Part of a small language model's weights: 70.3M parameters.
Each number is 500 + 25 x the weight over its row's rms, rounded and kept within 0 to 999. Layers, rows and columns count from 0. Numbers have three digits each. The size before them is the row's rms in percent of the matrix's.

# layer 6 MLP up, 1280x640, rms 0.031, rows 1194-1237, columns 480-639
094:481513504504466450487514498493470479492479498525476508503514525459485485558529467475467523472503505498502488492494487514487526492515499530519473496532456526542475519499515501496502469522499472474529461469517503493475462516487524497537520505446530491520521491504486514524507475464522513495525520540487518488529474495495487540489469499497509485526517454515504515513522454536483519526550523518541491483520528527478518538487473490528515466508483526459519506511466489488488505505489493
094:510472498519503488507528465513503496482495542505518542490480479476501514469488526481469531459514464528482494530493431513510535515478458517473476547513511463489467532521468466508479502494514516492484515508492500518536474524517520514480485541498514515496527465490518487482546528481511547506438511493530496495492508484492477516487543482515534466492544500479516499496468512521488479533526510497496466460530479512500546510529540462471504470541523451486496472486513490488437508461497500
105:528536537494485521504474456446468468492457486433501523494502518479514526526484489504508485509538484493458519470485501471491551480478511477515533509483483503478485486486504520481473518539501476572522426465474507528499503494526485527452496489488501510522550543502479507496515520517520455521520504519552482531483536475487510463525493475513462472524533503509443524481500488489501492521475456463488526488473501537526495479502464468486503500483494489491455508493490470517483538468487512
113:486499519478483508451476468525519521523477485537457487479466472461578523500488534551502505533484502533475470511531486505457477485487467467502533457494510472489468500532541480487491441502507471483505495473476524469523530513542535515455472507502489482437451496464486486506487474500463477501519469506497521500455483473515494552529470496547448494490473479503488461471506507484474494546488497544459518506453483524481481529486506472462472500517472507478518531499486477529507486488497494
101:526520502532514484491463509506489501535480545512496517512478467507524537527540476516438516481510458490526485518472490477466497500501522479515495468467522506482519451471543508485481469497557535519496484436504505547490503486496481527504481502501506490549490504498498484481495518502493536523519507505497507470468510437520513527532443528511473513491495504477476509474507512484521504504487518483463513530481489519517464503516490510514464516496453456439469479474471483500561491487491494
092:479540485500505485517515490486461525525536480515495491500469506460487478532536480446502460504492539458505491502507502490492472491483521527509487435467553494480502532429504509503508474512556514504497494458470459527564541518476514518527503543477536489520463524551527516481510508497539513503484541494549490467473513504522507475524458475499464505501476477476508481525487509470496527492521498475522530500494476485466506495484487510494503549485482520508504506486483486554481506488495490
091:485501515434501502512478482489496502467536513464501495493486515500469542462513490477474514505520446533524498506473525548429493482472488505505518505515509537495472488509517530531509461547500501531475494443447517496521508550515508487494472501449505553499519521490486518510510477460511494496469465527459521518478508517531488529551495503508481516526541481480461543527440530461502523512457545480503511451468489492507503487528497506474497509502518469495501500479457479504488525498469497
095:515501496529538502528478483514482493496515520511521484531534510502479500514522527466427506496488511517513475551507527484482501528502483495534476499494524513512471507495520485480442452454508477503470484487528524493502532511522530491484510479457470522493524515514499517476479463536541482502524485465506493506499469518490527482487501513463508519484500489507519526485507506540507504496457531476499495502516531553527529501537470509524506511464519507493518531512501452480567477490498473
128:513497516482538506473481485455519524470496485528499479505527510528466518461491488495467477513549492517512510479457536478474522493486480528514481542478481498504520516498528496498504504469494508521486483512487536523541486489514489522492461485476477474536484555508577526512516511522508500510450491552517506513509476477509510462496471523504482508529492478528500521512489482510501513479540469489532517513501548493504490520543467491537523491523523504498505474477545509522483501530482502
106:495524470545511519531541547528491485512499526513550526492513540483527480519524514502522506471506460474506498500474523477486481466495480446492498495503485474492509494488484559499522473522488501466515513464502485568480462495522482516476473506450519490497489487574499501483481513468521512487531560546520525494522490522522488529518516523484533487520486513490509520499515511483493533487534533511533494533478467488546475515453505536530533516493511529510520505490474495516507499463455543
098:456543479492476469500525435509507508479472479459483457509503488552519416462481475518531484496473491470496463492491513536510500511465537478521492514507504500521507480510499457481494517524492510504502520511523507470469535523545517444489519509470506447526505499549467519472519498497554467508500466525449510514487541494513459565501489544502508484498500511485496492477530451483488529534512471494501467517456521489537503491446518538476514432494574495505527500560481507484465474518500506
088:488502483503481470479523550516504536520447485503523484510511504481579551474514517514499476457494519488495547532456500509508479518490530515465483474496507527514498490502531464498480474477529498483540500476523475481535488485513521531535486518430496503474496485544507511489494506532483544556482476519495519517489497490494493510453445533480499455494469522459499529478537496551494454484496470529513515545519537522479496508506454524453470510482526522520507537535471456492494491525506518
096:516507482489503518486498476490493518493514471530522513499512533448495475495485488494488479474493522497478476459463520529526509527503524479474493562503525494486485472515487493531476491491452520503485485495489484519483441535472485488518494474535465466485469476502511483482486526523486479503545506514490541504515482520483461513558509513480513528492494434494465536499542437476503508479467541481523500488515494522506484518481526432517536504488531494504489481531510478553476495492525521
112:521492486546522459478530499574462468510496530474536490515438518506461438507503495497479501500529452469516498481508528477484489491527474504532466528539490462514527516501472516504470489506520467549525512504502530486538484450520449491520484506556512504472469520489463485426460505491506491466545514475495502524506484479528502519490435481469515505508489521535514503509496493483468487555537490496509527480527529544503501466454539526497539463508487481480554488501489515534496509470499520
107:534442486524493477523444497499508454495479500479486449514539520525489500520478518480535450510492506522518480512483451519508479474488511539476505482505482492477574533534512514501544530462467508510512498487494493494509493463490502511479490512524540451521506494552493509512525470500535516482474489504480500500547499448513488536511496510477519512492492520509496514487498512511495479466491518528443486522509483470486526522545498516520473492516464502481541494502497464490528473457462488
097:465525532514504553499462523518568528469516515493516495485504505507535510514501535492519509467495457481523482559467496494487506514531498530517520540493484465471496521504504519543477457498526461489525525488495506463479495546488487502445492467500493551531496552502496528488475464506512479533507533478491489472527526510509509518540525506521458512543504501482509540552452466512499509475477539522506505448508483541478528472495513479542502445497510485518494485528488472480524537486509479
093:479463485539475488486482478463515464497506509487491537499509502496471463496522478493509448520488519491507501503495481507561457466512503490520487514449521563516508533524461477489483481457540483547500496517511505510511472526488506496525483482531520495465534515507515525479494477522543501478492463498507506532476491510538514484515537513490509507521511472512524485502469461500500515554497526512511482486508479522532486515522483525522521496471538468494490533533491488518503504517522480
124:496501497482532507506519494441527512467503480517511522477463538476532479550478553475498440481522501501520453514492534518504521472542511508484497504529506477475526515505508461433423509497506538572460467511486514517496495530516529481516481480494507511511487510542532503541490495509545477517462487493479483492509559486460472496510477487497521512506514521526469515538514502478499501501535491533503519511509511494478489518493499495519469483503479506493485487524477500516479469482496553
120:477491530510537490525497452515460485482490508491444518489473515520540533505460490508523476513472530488528550499484530497543467513495504514479511484535497544514493473520477568474509485492462525509522462531518525496485470516463506490469500498472517500454521482463489504503459512529497506564501475480483508477488502499477486499461529444489490497494484515443516512521508498488495460506520468503488549485492518494487514524501524491489515494472478481490485458502531482480469514487458495
107:565504475568528485510501478495499526487464494487531482498499495502470458535515455464489527544492472485513468489517522525514520514470458488466488469527520539491502483474512475516494480469546550493521525502476492523514498498507471480488515462520482501511508482523498539484472483514456504487521477493471528526513477507508499515483473501511510521555504505519511476477518529551512492482499494483468458466496532480530518523503470524498521508492495502468478513483483491509523457474505484
096:541484465526535440514485500496432488478527495489453482524499522502502501515497503478521506544509486494496522503498473496520491522534534493537479513471478515493510485507496504501484489521490492555496506480524510458496493518482524489485518530485529503500550533474522537469476481472494531535494507465485540490526489482519517519478516532494513526466540469537495504498524461549470474455547482492488482531472509489539475495485503491500532488511526499477540484476552467499539533501491511
099:509510536543445512502479489508490515478527476508466488505497521488482523507536550560512518517499522501455521493483504554518500553498488522516514509496476453518490507514523478495494509494537526496550510527504492527527522518482470512442544521491488488453481478465504489495491502525475474475510466526542491506472489550488529500500516518470495515511502453470428503475471494503519503536471525459503478490503541513483498495535523493518482543509477499503442488540527508458514504501540496
096:468436545496548446496509473465513462486484471439480502504479472481506455482513497502495460453477513478507500514489529518465573556483531523484529550507516513522487433491552483528517508454514491517501505466477487478486521489465501525508515527477488497540447526551518529492511453536488496489486486517489491502534520497482514496534488515527531507503517485506496533467493515486454525475517471511513495502504561439523493487498471487480486519501514511505538475519490470508532441514489484
094:467514520482508555492466521495476452479470478486499524502509512478509551546500508480517482483504472501501515493482498537511540539476454466473459463487500481441472526496518468523550519508507483507523499515540488498525503532509538473523516452492490451540512495531470519493494520508483471499480474505564434518544520497540502444514503516538504544509501491476492494533488524555499513493472505496487484484438503486516469498513459467523530495518532475487516523535501448545536536519495466
091:486478566515496503515477457498486522499510551457512486518518513501510538489506512511547513466509570469462506492477506464490518487475499480480509492452513534495463467492504492522448531478538490469467512482511508488526484515491484542488466471516496505468493481531460523527487470500516504515435488485496537509517456477495531514499480476485502516512490518487499506486472517517455500522478518526556523530495441528516480498481471541538511498488470528471515540516502489494527501502423505
102:489488540508503474468472493431516498471500494513462493533477516526513557542443486516492503485475479488469493529463504490521532531533534501506513496484479525505526525530453503476496489503505491492542562483480485499530491519530469544491477480524520515481527506508494501454491504525484477507472480469459510458520507475530501473481513489514454515531505462481513486496460472533527502483500513481464472487481437485525458445476484490543539485511493466504496522508516511465521503458528464
101:492506519500491537498501547451474488475502451497474510526499503459515518455488506507494544495540487488507528498494503466506489497520528459475535483506532484510516486478525511464520512474474465484513507493466488511504491485545520503483511536533491497527509512516520521546493529488481563510464463493550521499471540490486479485493504526527486493442495553497511468529534451530536542512483494505491493465489461484482491479494474513509552498471491479488491506479526508507500476499514509
101:489506476486468496457531503499510477477534501460484539495466527502467503492533476541507517508518510492471484518492540484478454547547486493532504494507477485511489533482494501538466538539526472518474501519504503523477494504450509525483523481497505460509524516472518520497492555503517508502496561572541506505493513512487543543483498487512532510520486520518478510525432502515521528480482508502526518498525533508516492484497526472502496490494505500509485509534522526475455489480465537
100:516493509477516491474452488456540465533484468516448522521519502515501490513513514470512495469513498451509469449547481468523514497513473488515471473503539481517520464492542547503456474487461547487531538505504475508499487506517508493498513478460486541492505489473489532500483505538480495533501531504542510521512490472527519532499486544520513500504508544470525504532475549496509475520493472505515490489470548488539516512530533543474512497504472494521457507495486508457466514464496481
091:494494494459529475466476500542460479459484508497456523503509520477511509512475518467449499509493506508536462483520493490452528524504500495532507526498505484524499488488477486474484487517498490479493511490501514537505458492516521479505530491515501497519513511507492519484534510499496471498516521496514513507481496549485467521513525452521534506503495518500480479464531502522524569468490481487506458534476438538510528490508495491497508482503478503520493492525483526501464503469468500
104:533531494512526488461495542449485475458472492510511509509443540526532470510517477492485499496534504519457505473478515461527489505486519489498474504489472505490524516485497511501498493457530472545538497484489535520454488503506508504523461497464502474514475477526501482536473505473488450434501514466506490498508444489539511497504499462487517488464501510509545501494539458462516510521461461451504460496529535516499497491490496492500533488467532509531493471499527464496500482467502519
099:510515485483472505503503526491521528537490467484526475491555517504526542540494445493448527536510499511504515530506488513525485503480478512516506510494480459533554454470544506473524458532503452514501565519495521519480514514439479488478506516505442496522468507480472494490484504494508510520479468526484506502515512491470473473508464512484473496474477496500496550489506514501499491487521512496493509523467524506512481473452491509512485475519529499503438488489462454509522515457487484
111:483444536471498507512477458478492486499503507501540489460506472466517524507524457485485504475474541472482478502517484534464489498486499532543524497465494520513466489472495550493490544473510506567495495504499467499484499510513518499538517475504488487513525470518463520489513482464452509480483502483518476475510502478545555504490525506489429490499517536524479527491491517524529482518512465461492495508518486489503488542460490523491505445475496488534517538500518510522495480502494468
109:510508510498522492459492528497507488513531473551467506526483521484480486475465488479502471488520545519491469529472489508449491484534506461495473499481540496496502453501510502526480479467505472510521524521557526534482472519502508462492481507509477496509485501474505506526513532546512515478493509505457490452458482518484471503517490516564473491493482518517484518459526454519517529509482498475513501459514469455494507456514523485494524492497488440492506494486485483505548512512504485
103:455491503517481510491519508514497519494505468495515476467524533474469505511477508568501509463507525500546533505509502506454514477517536508498442525501494477405513487487533499500511497463480490517492497539522524525478501496541495505521461463483511478503499446539493482496489479477512510519450515550531443471497460529511529530503465513507534482487502505509522531510491521509511488464503508461518498494525505505492490491506467526555523509535509492465487531455508482515535505493488495
104:502488514482530486488501531505526510523505518464527470535543503505486503541516491510490510533423500500525493514490467473481504500535495503482490511495467508495494537505537513522523475509450532517503496526500509521509526508504497478487475499493506493515497503461486516540490517497462489500508474509550489511487514523515474521520452512500519519536501535474534484469480528484515478536519491483489485478524521460497516499518477536548475484482529470491517533512443488476512514473514549
104:509519490531494491561480482492478436499530521540545504496495529526559475505535462530545472524526507498487531500503495475531474517506501502534488513511493506531552469522435514504477508513536510484501470499495502505483478541529528483495515486508495581476489492513498544494505537474454532512544484507472522501492513487473524538493522512503499454470470482522535512545479529487530520471521449517507527499445520492502504504503498519475514494451512512553517553484519516514425466482498509
095:503520548537517467522507513495532479497556434488527499469469504479476482489463479523494534480498491524477523489451469503539448486494430485499503478490480546474495546524515552448475490537481474529514524495497498481524542513519510509493473444551505507471511537526528490531500478491492487497496492493481506473463460499471518501506512501472537531502487495477490486535472463458505518494520512496487489513504487552485498556510467485482472449506481491482551489494510534486532513514505535
099:539515493477493519516492440456502484502530484478476544509508488532508485514501527516482493491504520558480544502526509528528490502491486534483516519508498505485493478534491489481521480481481479573517515480491517500517494466522431530523517513469474498533483487498493515554506464493519440495487504462553514470507461532480501441497464463517495507511497474489484523494512495512510501522458471482487509525478505480472509524516470481534482543506524509526512499511503463470456492530512495
110:545515522496499461487503417543507490496494507454468509531494485496489515528501467525547536528493473511459530495498520501531521532505524488481514491489493535486511472515525516472527555500501498490519486478504517497534529531507559512463468456462479523474512517507507502476520463507509491481492528505549498522507513500486566491517500461497506542461513475510511493532497447482499495493486482553511472436499488501505496509532490535504491508487471503514564493498513498494468486525507573
096:539516550469498457437474509508489468517468580463506507476525482475492515505488532545529495476489520524530514507487499518507526472518468500484501497514484585507505518545489500464547498475526477448480474491523503500487484508558482519539501513486508519507479468508486494542492517462569489524496475481497480480527531507504496521504509495510439495470513532505549494462500456491506521505454477509516501484531481506501483504490535485514523544508546535471504522481487481492549496500477487
094:474515536472542502476470490501511501507494489482490470554515538454503501460536499492524518488496522509504460490524512504484487483503524536518506526462473468522515484500490482523518499488511501511519515543528481529543508513496538511540498515445505493468483503488516511482506526532529539498472485506525494508518538474526465490545473510481524521498474497494446464479486442537492511481475499485488511526487469513481505504458515484466475493525471512506497560525484468461484521508499435
097:530488499495495461535499493493494491484509501508505515510506499508480493498504487515511550504516509481491487539450490486495491525520510488515510514466553558497497505505492528523502526492516561476477507480453497529484468504513518519509512522474551542533508453498488511528499490524545530500499485509508475505537463474477484486534535494469500495474531461460516538488504516505504574489527540517486515491508487479498478498513517505532476472537483484489481529560481525524462498520513527
106:546547501495490522504468500477479506460502539478496503477477527498449463472459546497529518533527507525510486513507519496500515462558469475493516519511514544529467506479472498487488487540487516504467502511497480466535476482512481522505467509472466478494468470475523499474474449501471477515484534469549494484535489514517535476474476518456495481525470527487501483479536496479482523494521495520489492510497523477465505526486494485510459518463513482483482488473534513493447485475500523
# layer 6 MLP down (transposed), 1280x640, rms 0.031, rows 1194-1237, columns 480-639
097:469511476478478476479515529502488499478561536519475482473463519555477527542492511510483510505531486504498525534471490448536502496548492474498519526484490503503502489515449512513457487493492440513509505460494498487505504512513523484494467463508462490531522533492430499470477511504479506533522511465506482465511538470493492534487477442464533516495539475501495496507495496501479506529512510522487510498448569463489472534480498458537471500513445507462494509544519507468489436530493563
100:511466514448523517519495472491490467484481472476502492495555503517477520542506522528501527504535540562491488495519467499527494474521540506491462494501498462510492505459515543521525515541483489503483502464482482472479503504491453455498453458505462513439458511472491533493499453467488521485496513561497446475528480504488497490507504485536509466515452454499454535486529489546501466472483509475479534453552505492461540524507469502493476502477453535541480526456506531522497465517507506
111:513487499460518453477498476473517487457459516485504478440518555484499529469479498493532461525559520507538498485458519484478496486470502457549481495497532536450500439552526519493456515505510478526489528506524466472485475495495494564501539455486507501510510493523509459509440506495540465468572500458489484494504439455478510478502497522503499498484507509507464480493481474484539478500517484465491531509485489533456544490477491545523486541481480475551501502509498495565501485482531521
103:510498481506520478473535509495487500525536518501487532465518507499495502488468521528521493483500464482535500500522543458525548535498522505511466513546500497502525525453484511506553472530506466445541499508494465521473528454495508466484515486472465478482504480511527489497542530529504522467477510451491487478465485516499486508456518520495475503426474494482496532511471556550504493477499485496497483513512463484508466502493497456490496514535498507517507504517479559510569517510498489
102:480537505510498513503486503523493507534519562485496485552500488485501504468538481482478499510526545493497506520507537501475525493540530479479475515491459486555519532510508514495440501493546541467522492453482475510511491517494517512490543471504514483485509505497517508523508493496519455521501464514495489471517457468521466522517496503473455470493493461517517523540534545526474463472475450479504544510483507485501487462519526488487490506503500482508518503480514545465528457480457504
096:531467492513512472493502525497476517521474460474504520477517509531489495518516503501488474515506484513485493501498468498496498490466446460510491508483562517510524506457486480521504480531467475460517473531500483531519495494516539525460501508486529530540526538513517472494514524531501491498501499530494515504527475517494483504557512502518474485457523501503510489478523484521498575447544490516474506461476478471529506490519447514520532524489540518505490483521503474510505515500468497
098:501530514497491504526511471491506485482518504502524522477519543485501507491487500519515486539515480505475483480481475523554489552448485520494464525500560526507526514490537467508527527477511529549458452530533523489474469498474488503473498500519544525503496453501507509503488479469522497472527501460494461503503466518497473470517454515473467496546497494530475505521489549471523544478495474419484470476488488540507516507531478499476456505497518505506514501473499527463512510508530477
093:593527511492474546464507532465479489477490487465462517516515489481513527541492525508526462477471504512483490488556513510523493492501471489475473507528461508522499488484492480514495503493481522480477480471506501489466484517491484493505480479470472510506495514505500496480483496491507488476493495499524485535508498522515513505511522490478431509480549483550505506494511513548491488515516513516477497498504535479466489473472480506462445482531493505519461522484499563482532490440505521
115:512489483514463526457521532466516500443477508495524496475475495490473528502488503505461477504498488462515510502479508542527463485488520476493484495468535490510445487556475462446467489477515506516426466499491466488464485493523476525503527528462525506511525505542477505534496513526533516520482464514488533548515460526473519526520485481532521511461513512488553497518524485482476481496506475487509527509525480499470478513475490532475531510535475456506555526529518523488479487514509505
095:487510477542488497521497517461496491480484485484478523509503513512492549487513498494488514527513492470536512533485485493486475536532565545475543437461511473519504492492550491477450485485501539522487513498495490466494498540547509481544517494488513511542493496519547479485529485507480485496498462456505535471489492503527539521498493509515493505498516522499472457505468482532508519517489504514495485472497508481463478499462453501515487490512495492517474460533511491467471492457482485
094:500538530503527517499475490496492520519472499517514487547475506518491474509473522478505518489511509518513500480528532480491517447524445511530489507494498512494486496514513513510474516489526496458523481512485527486495525492546452514493508479478469500537498507468482490576509472500481498517548520488502518479530485508524508462509500531507475501507504489514531529502490541483528535502498506569514533492511490469519478467555505497492426504486476517487459524462495516500485490490502491
098:530470491556512527503499565459471495514513511500499500469543533507509492491532482503463499495470484509455466447545485484474457488502509497467483489489504487498475475566537517485531468498483519475518491495469510483499521470464532514528507458434516461508470473501488543480503520496505513538483521563507528455490480506465491482579501543487477547484562455458528501467479513503483456471506441483473526548485504537524486497491475487503493500535539494489472478467487533473506470505460473
100:502467523481456525522487515493509501454495555514553480488487480518509512508495476520485490461514460527477521456496473448545512532488464505526486567499460504472535509514490487504514542476493507499474435454444539522488484511501544508479485475482494481443532525496500507468494484533528448473497529503507558442506518499504538520504534529508540468531495456482476459505470498507513529475472482468518527503518506485512532494530539490454490447440481482484523483505518493532532499492494500
110:477506503492451500527481494465481488513478544485520530532474487513484452501526516520514545498508514499470544501476504522484475556510496497518496501498447488511548531511484521462552475523531469524493484486504510479534489522558507521475496524504510525506465507492484490494514506468474524484527488481485498524511502474514525503491480488497509520510481492514530522513479511463479465472508500460526514454499512569485489500495544515495467442487509512517500498499462495518495541465492498
101:480510508460482532496481485489466496500499496496516494471541469481507530468480537472516471496535522476484504496464533459545484526503500516470499493497525542553472507519523528526521544539483535493474527500464520536482515528536491505514499524511528508494557488494503510498488502573534542444484489503504474522545507510497518496544522468482507529461478473500519487463485460475522518513491492445493531472513467498528483525511495479450472485485541514503511457500522498519507541495522552
095:516496516512548499473520476522458513524496480481514501498480537507538505492462480523493531512483466514488502481533470461496503515445517461502503457554521514547521506475512504501494463497560446501518518476532463538472514473473488493487484497546488499512531502497534472518476494517497546496474520509463505513540501527503488488506533500493482478507502523495504451560540497480487486509505498463485549509527516528455527527454475500477492524525494490481485533529504506476528502493449520
102:472498470514465475519496519522545477539463519536502527497488483530449547503515537508486486489456511513501466485473548482501495471509497545500542520497482444493501500527475517507497535494489487553541469477481471519489506476506455500509468548534516489494545498483475532482519529535526511498483453540467505526464515486467471520524521509488542468455508480523502496494492524486513490509497499505527467520486468483523500501511506498477539489498514479467479468497479497479515475455515505
123:492461468531461502475480481546505497489496502520455481483489528553484522555466488501498468463474507525543469501523502463484478513481494504551475495512478524514461518490493456512478479475521493523502472488495525523496488474456518505500490499513498476551522529559475477501522482469517491504524466524528520480514502465498527463504466491499515498534475519473498487484512523501524515509483503469508449510473514501521491466502492533469512507506470494503477526501527488500492473457479522
112:484491479551534502554480476495513500478477479532538482531490481494508468526491539512499501511488484503493516568494513466503484512501561527488550507506486498508498509454537509471549461499453489524484507487503502517480521520454534518505510466494484532480531479437504468483454511505488477548467511491499504524493501431461454558497477462540496518528485508520495488488514485470508503511485524491502516539523513540483490509507496485506486484540499475501507474529555521511488523482485524
108:518547470492510497475514520519504498487504453529488496512543487448504504542491431523487485464440517538512505477574516513520494520503500500462482483459477469514481480513468478526530535534516481508497561480538501548510501486521492446483502504506505542489487539491525554503508506485528497513448451441466514465493525521509537539506493549510513466521526472484509486474482520505505502481499495530518473508471535486507470539522534514498510543508494535533520517444439515518496516485515495
097:502513525474518458503463492487518478458479531509538501529545496492500476464482479463538493482494489461509460505478510516489504511448532513568506480475511546465514513473514498548502487528498470481531507451509471449421498488497475516531522528523533513552523484492522510482561488494458485545497510481501471514512508479480437480501474487523518538471469472489493500490476496514499530495497505561509499440516512510502463512483467539521479498477489484490510519491511530491533482512479518
100:535509508469506494476494504506489525453486527476512467522509469533493464501496497542447477505481513469513455513529485485479523508530484491506518452529481533530482539474447467482457520555523462476480451533509463496528498508481525502461507550499484495490481513560473510501516488458511521509493420504493495501481521511509476512471524489524510526467486464478493497509472494506576488472477505524497503518513502536483513499515498561577487471487467491508526514491535489494496480521529481
099:510474526494508496462497517504478495494543426512519458505516512517450517474519469509504478471485491514490475483482501524543496511500541512495488486545541490495499456516463562492479509532503553496493490483492547506505497460450515486502495512504507491497497455506493520550464517481474512514496441454508463481494520536484496531503464522512514479482501474469542466507514489498475498477505498502471500491515521496461490460516532460496498539484467513463484498513485558514516502482504507
103:468508518486473505470514501479470497472523517482494502460519480515519483477536503517453464495486483468518507536466479467507481490460453486494506499510510505474533505517446483491489482479544533513486505538452552465508522531527468498517506509472540458539497489493506434497505514485457474517472519512511534520518505566480538497480507478478466474489525467500470500531486536477507514475464527500479497484494465483524471440496462528503497482483458551483515456516478517510496500462486494
092:526514500511450521508518492495492501469516472478486490448516462509504490485486494517489554530516508534456492490508521505539483496511488502500523488503525459509481532459531504545498524484512518484484530509530536499495542494494520498498466463469482515540494470493482463493491490521547492459484541491515543463477464532499483489505489525510489511468476544474505502500563510517496537472507543507489518497512492538512476507481475500502499535493465444526500493456526459492501512489515479
101:471505465428528529470467480570511453507472502473502526538477537486484532487493522504537459473512537528510502479530500475542497505540497477481525509528501498534488525477503500470455531472467511505493509506497540491497528497513522491566463501500477531469476481484462493482527491495513451463520501506533480509452513546500509520492537466563488545502522530476503489552497539487472497448502561496525517540522540462506484455534504530450503479501515500477547492484518470451505481481479474
094:547529499517486534454500478534487492486488506465473537514537502532505470530520481485494473503479483516460475474479472523489485519502523448516498518476485543493487487491478514498444461515491472514509516515514525469489509519478475493505491531495473463489518509488484496497474487543509492488506506471434457461462502485469492505473475454451529470494547503496485511510469513481460434497490508453510489499520525461526493448489512503511489465563476516492502512428521468505492452493488484
105:513511488507476533514520516499514485543516504497479508503499503512479537477475443497516468490514484522506452526490496503499454544510477501510534515506490496512541480507513471510502510504507492476469515539498498489497535514519475517487482465513491482457495510516471505493531505510511507523483501493481495504483517522550470533523524515508512499551480525494573468489526511529504545497484507502481513482498472507453468505518497542525514527476492528533487505400497528469481476494537473
101:483523516525481498521503486484531559523484460522501504467473465450491483488504526476474481474539504477510528494473471527468535492530509537514504469471557514541492508515535505535483517484461518474482516475470528528497514463493487462479486476510498516508472501511452536513509505537482484432502511483528476464498495477465504495464543505464477465492511494522492525529471472531518507559496526541534471507493485463531512490514505515499528511563478529537531531493510487527477551513484517
091:534532498518510528516504512464526532465493512491542493491522545513543528517489488531497518495507516548483473487458532501472480480484497511484469420440490495551483467505503543490458477499514479491482469475519496500492528497532527485519534510501520501541474500527448519484485532494524541492472515481483481525555520518570495456498508470501488495468511552490455525506534550476501533518478494513508520470502488527486505466517500451504439476498474511467511511491478498516502530525530507
101:507523534521494530495493521511548492536525528467475541503519471512518481501491464543470492488520506498525556458526517518497507508466493456490546477464520486515514501532464458515475549499471546489463498484441453502491480475513529506528484497494516494521503506477551479474504515519493450486484536506506522538482499448476485504533501513521506523463523504508519474530495490513475511498494533567438548473492459499525488512517546531491505496519468527467458484491505493502470484490529487
100:470533489509495444466526576524476520513520485450524450509524515500523483482475512524492428491543505511490499557498515523523514477497520449541510506513510502500498550490497486507561516459506516485516499502539483526513530505506546516492459486490492516474479527476529484510506538489495513546462509505504496489524505509471463498524465459449539479550478491480504521532510549496498475491490517468499464500478532519545536475460492542515513516518510459483500507459515487499472495486457435
107:491480527525490480481512513504496507488528491506519494498514542528501483486487482519502456484469509500516516498489501483454479460519484460474575520542538467504491497487481500516519499521513519493522485497526469524485516513489538498515506462500526515505534488484515463498502474490493514494536446518457527503478516456478499512504521525526494562515488488487495484533467471491541498490487496506509464501468484477517417555492469511552481494466478499520499527538506476504469506464515525
103:504517518478544491528497476548506527507493510472483494497520506465479488497495528474499506495521497481508512517541445514515533506527492497446456490499510481486507502474477538475468536493499506499498498499517509500485485478507527493498469527502534482473479505511497493494488488454515477505451502439517497457510509516490512508481534524528496457491502513509473513472535449533442492509518534536524495494492532483516489503479535485512507488530524510506488513469506505511474502485517442
108:493452482514476494505491500470494522520477544498506507486503455469524519503477489521520536533496472470502491474490484481509514525482487518494469497499498543506501530509496476482493519528501471484501432523481555492559471536516483487524457484493506512515476493510529514504488494498513568494452511440488502545507513514505544483490534445502511502516460588534514483501478521523500492498500505509496443514478503491516568494493470550526528479508468495491453465510519471514476515494493527
102:505544513493542472505499528472497508487530566514503536553505491529497481524535516471504570487487502523475514515494552474465511460488498467469521464508488479487500533521481524476466510489489491490523476475533460551551510466503486507525498494463500495489549495518500455515497550479459524504480515483459519464516491489510521512513517486523520514503480547501531469506547495509510494489504471529537486506482538499460498489511474535530511456476517494500528452495509437490528479502490506
102:466483454500507512488500488484482479522489523490523489459494474497514535450503471473486484514496499492529503485505499460532478536514516514536496523529534501503527508512526503516498479488500488516492525492508506498529487498483465467481504481491478480503478506510527498534535481491474545476495517501513513512510470493477498429523492520518480514474513553470487499486482533462522476447481556511491519472500490531538494522489448504500569532525493487466491504510467526503490533490502498
093:522474514488551492516478511490535492505474521511541522493503451501525478474487513501534476497539465509516505504475483534536517497459472469467484514445534508481512483488476481480464519494465486536514516515510493481495495500489512490487498511532509518509509488546493499461524507485496478471462505509456524478488489530547509496534490478514433514440473532498481465495481538488533518489469540527451505510522485508491489528485511498513483537528510483509456452482514499498569482454523521
107:515514517482495508533512549526541508464517551520472522471460510510507463465480521492549490445516474544511511531536506515502509522495519519509484470526474509522492511513509515538433503540474538509565512494511494502526489500504517515501495477489495500503529501481518513458465503526518483449507500462491483500496539507499538470486481503466461537479489488475490503517524499513473463496502489477448504552473476526506523492519518494559487501516498503483544489516453480463491495513494504
108:486476473520492473519551491475525494535499516500533488502479538531503502475519504546534433523534480536483515486507531469493497507472502513490472519465503450523522499515506469565454501487491507477512493559484524478505505495524547532532535511504505498503519467486532536510518489546432485528528543520521482512527527464516495542486478540536496511487499526559488500526515481511496501477541509512447504470531502542500466462506514489516496534466528484500525533510491498484504512492480486
096:552477511550475471505508492494481478504498478524494488532480524487510477472486487525522514548460456531520470519470477469467465472525521544493523540540453531523479481523501469533506498532487482472480445503486493514501519494460485538485528539504485475462437525491483522490460477498531479514481537473547479541480500450521489550527468514457481482536517506489507526489488513516490499484512497508476500546486512505491456513519470513464498476466532519520478541493521478502521511489483476
097:499492475515498505465539471493523508536476500467552517461457479526499505503477515543498495540487472538513462480485506503507466516491484479502446490462481499460468502486499534494518502512462506496499487458437516498526506497513503485520512491522484491562486503493482514496489526499495477568526513506467506550476480491490471534448489463502483532480455458441563531499520568500499478508547508482460497509542539499521481482522530491471467474516485471480506499509551480459492494484510491
097:491516455478510537480474509486556468518518511506481508473501495494535504488458509466475508515467515495513478486487492482535510505531449518530485507495458433521489487523493506486548505537513535502512477521514479453500509529514452457534554471460498470527457508495496516512543508496489462537472507485492488524501518495479498491505490503531523510536496494541504537461523530497493476533538477495547489474522545476540487500511534501535460532506484532485541506552516538474491479488482485
105:482536505463519513523476511552488504501502535481500490548445507516528492513535524461472510470494492500487504514507530500530510488504477495521528546545524522552528498506488485491500512533476490475510478469474502527511493497498514559540470562466498462486514518505521482526496527482501546550542504455485486519489514520476458507496550465486510517524485501531481496526479486530512519469522525499489419500479510499516522521523492429497527492504524499492483554505540500491489507479501486